Weights of a small transformer language model: 13 layers, MLP 384 GELU.
Each number is 500 + 25 x the weight over its row's rms, rounded and kept within 0 to 999. Layers, rows and columns count from 0. Numbers have three digits each. The size before them is the row's rms in percent of the matrix's.

# up: layer 4 MLP up, 384x96, rms 0.151, rows 42-55, columns 0-95
# down: layer 4 MLP down (transposed), 384x96, rms 0.0987, rows 42-55, columns 0-95
up42 096:496460531503477488494484541509503492486507485519517529500509527478510500470478496549473448503484546536532527511471534517458505515507542484512508517493535476554498508529488476497509456515526494508547523481461499493491494502487508522499506485477512436511470496502465458444471555487509480511
down42 096:467503481495471457497483485517499487511425476510536468503504552516460534527506486508443539490496483451489507474519485507504505471462483487525527512488540517449514500470510504485538522489503546503471460513545536540493525484502490520506496508519500492491538490483540521528492517500507507469
up43 106:504512541522505496493493508475497493514484497490503549454487495488508466503514464493493442527458447523489527493504483484477546539490473508471486515497542459523490499525498483499505467504481492539508511484489501500509468497475527525527531452457519516538498566478476446505505548489526499488
down43 113:482455487524508529493515489464528526494464501484517524492479476477523556543511496511478517559495493472488514511472527518484501471491472509536462491497457479489515529493546485439477481485485515496479540448518497525514509468480509514527503501506511482493493504544501512489492503489576456521
up44 136:467501545554487537498471560495500473521500455500461517487489507520501452511485500523486510507457463525560511507543478542479541531489510458496440500505512497515504514503536517486515483521499483505530496480486481480492519495501484530472505485467514485561531465535501483508506495519507509483
down44 118:479505528523509498556479517521484444514537473489506475491532478511526486572499495495452542493496469502495494504499516481491533507511500486532483476532486474479511486484542505470486470505531482470520530487484472536456514502533464483451497473509508506524558442533497481504504523491497502504
up45 088:442516508524467501504508512484530504474471461524538565464476488490529518483478470528502495498460537500514545480494491511458467466508507486512531538527525489476486495489484507479452522521502468485511472517520511466515522494492501518530524503512537518540444496522457490527476490480520523476
down45 084:540519495502514526531489487476558447526522501545527466487485510490468536502494489482511559493537497478510506529493505480495475510533509495487474493486470505487518423493531509484500535474493493517524480476502483483507500493559511460451503464484503494460478536476538514499504512503502456523
up46 095:483489495492502536493515518529498488521514491537503473508497484581548465496466478528492526499462469480540521495498484498508487498511471478504509493503502485527502534495509445500511469547488484538511476499449502524459530498518479545516507471499525497524492508513552500494524495564491457460
down46 086:508502489533494515520469507505498521500514511503447516519533470473540496476516476520502519467479457492542543566516517472497479495467477462499443500527492503469522473513535479434475501526513515502535519520500511538484517519517472469479486452463511503526492488524502478517515468488512531509
up47 115:475493497516525517460532473503508497464484487505473527524419487510519510487472504438488479523508497522531510463529505533534535513443512497533480481483499502505478499552504519500478527550541501514541504505459496511481487490488500525499525460522509518480505505508518473488456467528504515540
down47 092:480527491459453506488489447500501509507473526524502493501499496506531456493500503470547464463488501480545505517527456526521549556468526488497487510520506498507553548504522461501531495510504475503461496521486453465484511501520503455509513497511519526504515523485469478522498482562506520502
up48 091:486552503501500538447487513535488512480477529483501550482430489524538474463487523497509438500480497488533518522548485499485533502485485536523439494503511496539466520494500489471493489551504472508531459481512493481510474493507526519505535495494520501508496502523496502542491461483476485491
down48 098:500540519521538504417485490485479518482453511495516532503485533486520518461493535497509461482501493515497541518481491463501480482541513502496494491505497508530492512464522481518500514550492489558534455487546503522468456493495521527513555474482511530506533499477503506487485473473465488508
up49 107:468524508482482527504490501493431502469497481528519542520454490516549478510487523510473471534477468499539531457507501482491518516508507524504467503488491508500446540513535475479482503528470512480489480499521468494477484502506469545476482484525564531492469522517535486479513515504549500523
down49 103:501498492500475516556509519508481497528469509528469495456497496523484513494500468506481522494483516467462503490516500509507483519518516509458503498482526497512502548497482486517518481453500521483466494510476495491528466472464484521529515451561511461504505564474489534466552475513551551520
up50 128:494502548523527533499477471461506476532509519525494543434529503523545513498464495479525490471452519503490552507497521509497492523521502538520489504509490517530472533478524490495478544519521489537509489524503486504518483508499456516480457453467485492535505475492479476476490456489504465540
down50 112:503502498518504498453495461512514481480497498492515505473491477450511511464478512512505498482495533498500506470472461480505491579481554558518511474521520537491456515523496509535453494528510494497555500474542509465507520511520499460470534478477526467509498506491516527531464493492541494491
up51 105:499516500517556530502474501472463468525495481539450534510459491555524475487495524496461497505509482506510504479501518530456464481507545507501479510504487507505515520512492499484478490500488509505481469498498504446478479517476451531489551498508563456480531468460525518516513543510507477512
down51 081:521477489513485471477497488534513546498480470560512521472494492478502498495475461476470510506475538469521476497492532486569479552454463494542499496520502511497509514554502530454465508481518487491474507494464491498484490505488511517535495513544535496534460522495471512491535483538501515516
up52 100:481534533534462532475442528528485481489482505485493470530456503499491501454474498530473495525483513531504522463508535518468533498502482502501519454495535493525505544512500498474501529506493490553558479498475492480478495518479490539452512475497511477527482523497512516511477558496524465491
down52 102:490522500545511511452535490515511490524483483526518509515495552510525462486457502532527418505493511478524533439507513513494522501492488495463501463525505533497480509523515486461471483530496484521517475530502509532504472509456516504513484474477494520496502541534508470508459494552471510473
up53 101:479498537557518503468497498494489501487501524499496521470512475477521515473470484484490513477474513486509542564530481501533501480464477508489502494515507507510480517510501483513522474557499487515532464550511459546506477525519548496474516500491473487539445466484483502467483449524492477548
down53 090:526429509488469503456514452512503510545500496455487490496506557528563456516486523488520520522500494489515514483528537485498518502507507487480510525442494540489537540509523467545492487531500488519462487489494516514517474455487473482498485498515461500496526462508490529525487524494493494500
up54 091:495537528517532512478530497417517494509460517483529515516510553547541509475490480524515458503452522545507517485488479484505524514509495533477483502528477515526467523485527458475498470491529497530495493455523502525518508470491501504528507462502536526500495478499477498439496509476512502515
down54 103:491480522490550531455539500452484471526466524492480509520500535518504466470477504531523460542501509516502500522512493462471534509517515513481468518536497502544495496476485429506473482492508501550499488485520523506526495468528490505532523479546534513500531507491461499460466510528499498529
up55 069:499535528502515539452491487500523541501426516505516532495441511519494529472514510511506454520474526513490517512552519531523470509511503492473494481507499497506455523515520461493487505533501456538527447504522513462478496502503532530532509474491536494479476507499495469514461507527489515535
down55 097:488519516502509511434512486495530515488427515517497531485472544537507473463513520511513440515474523512493506466543508513513462507496537480484485481510483511526493519523506479511487508530489503562519425478521518492497492500474535535539514486503527494509457519469488499514474501515500523510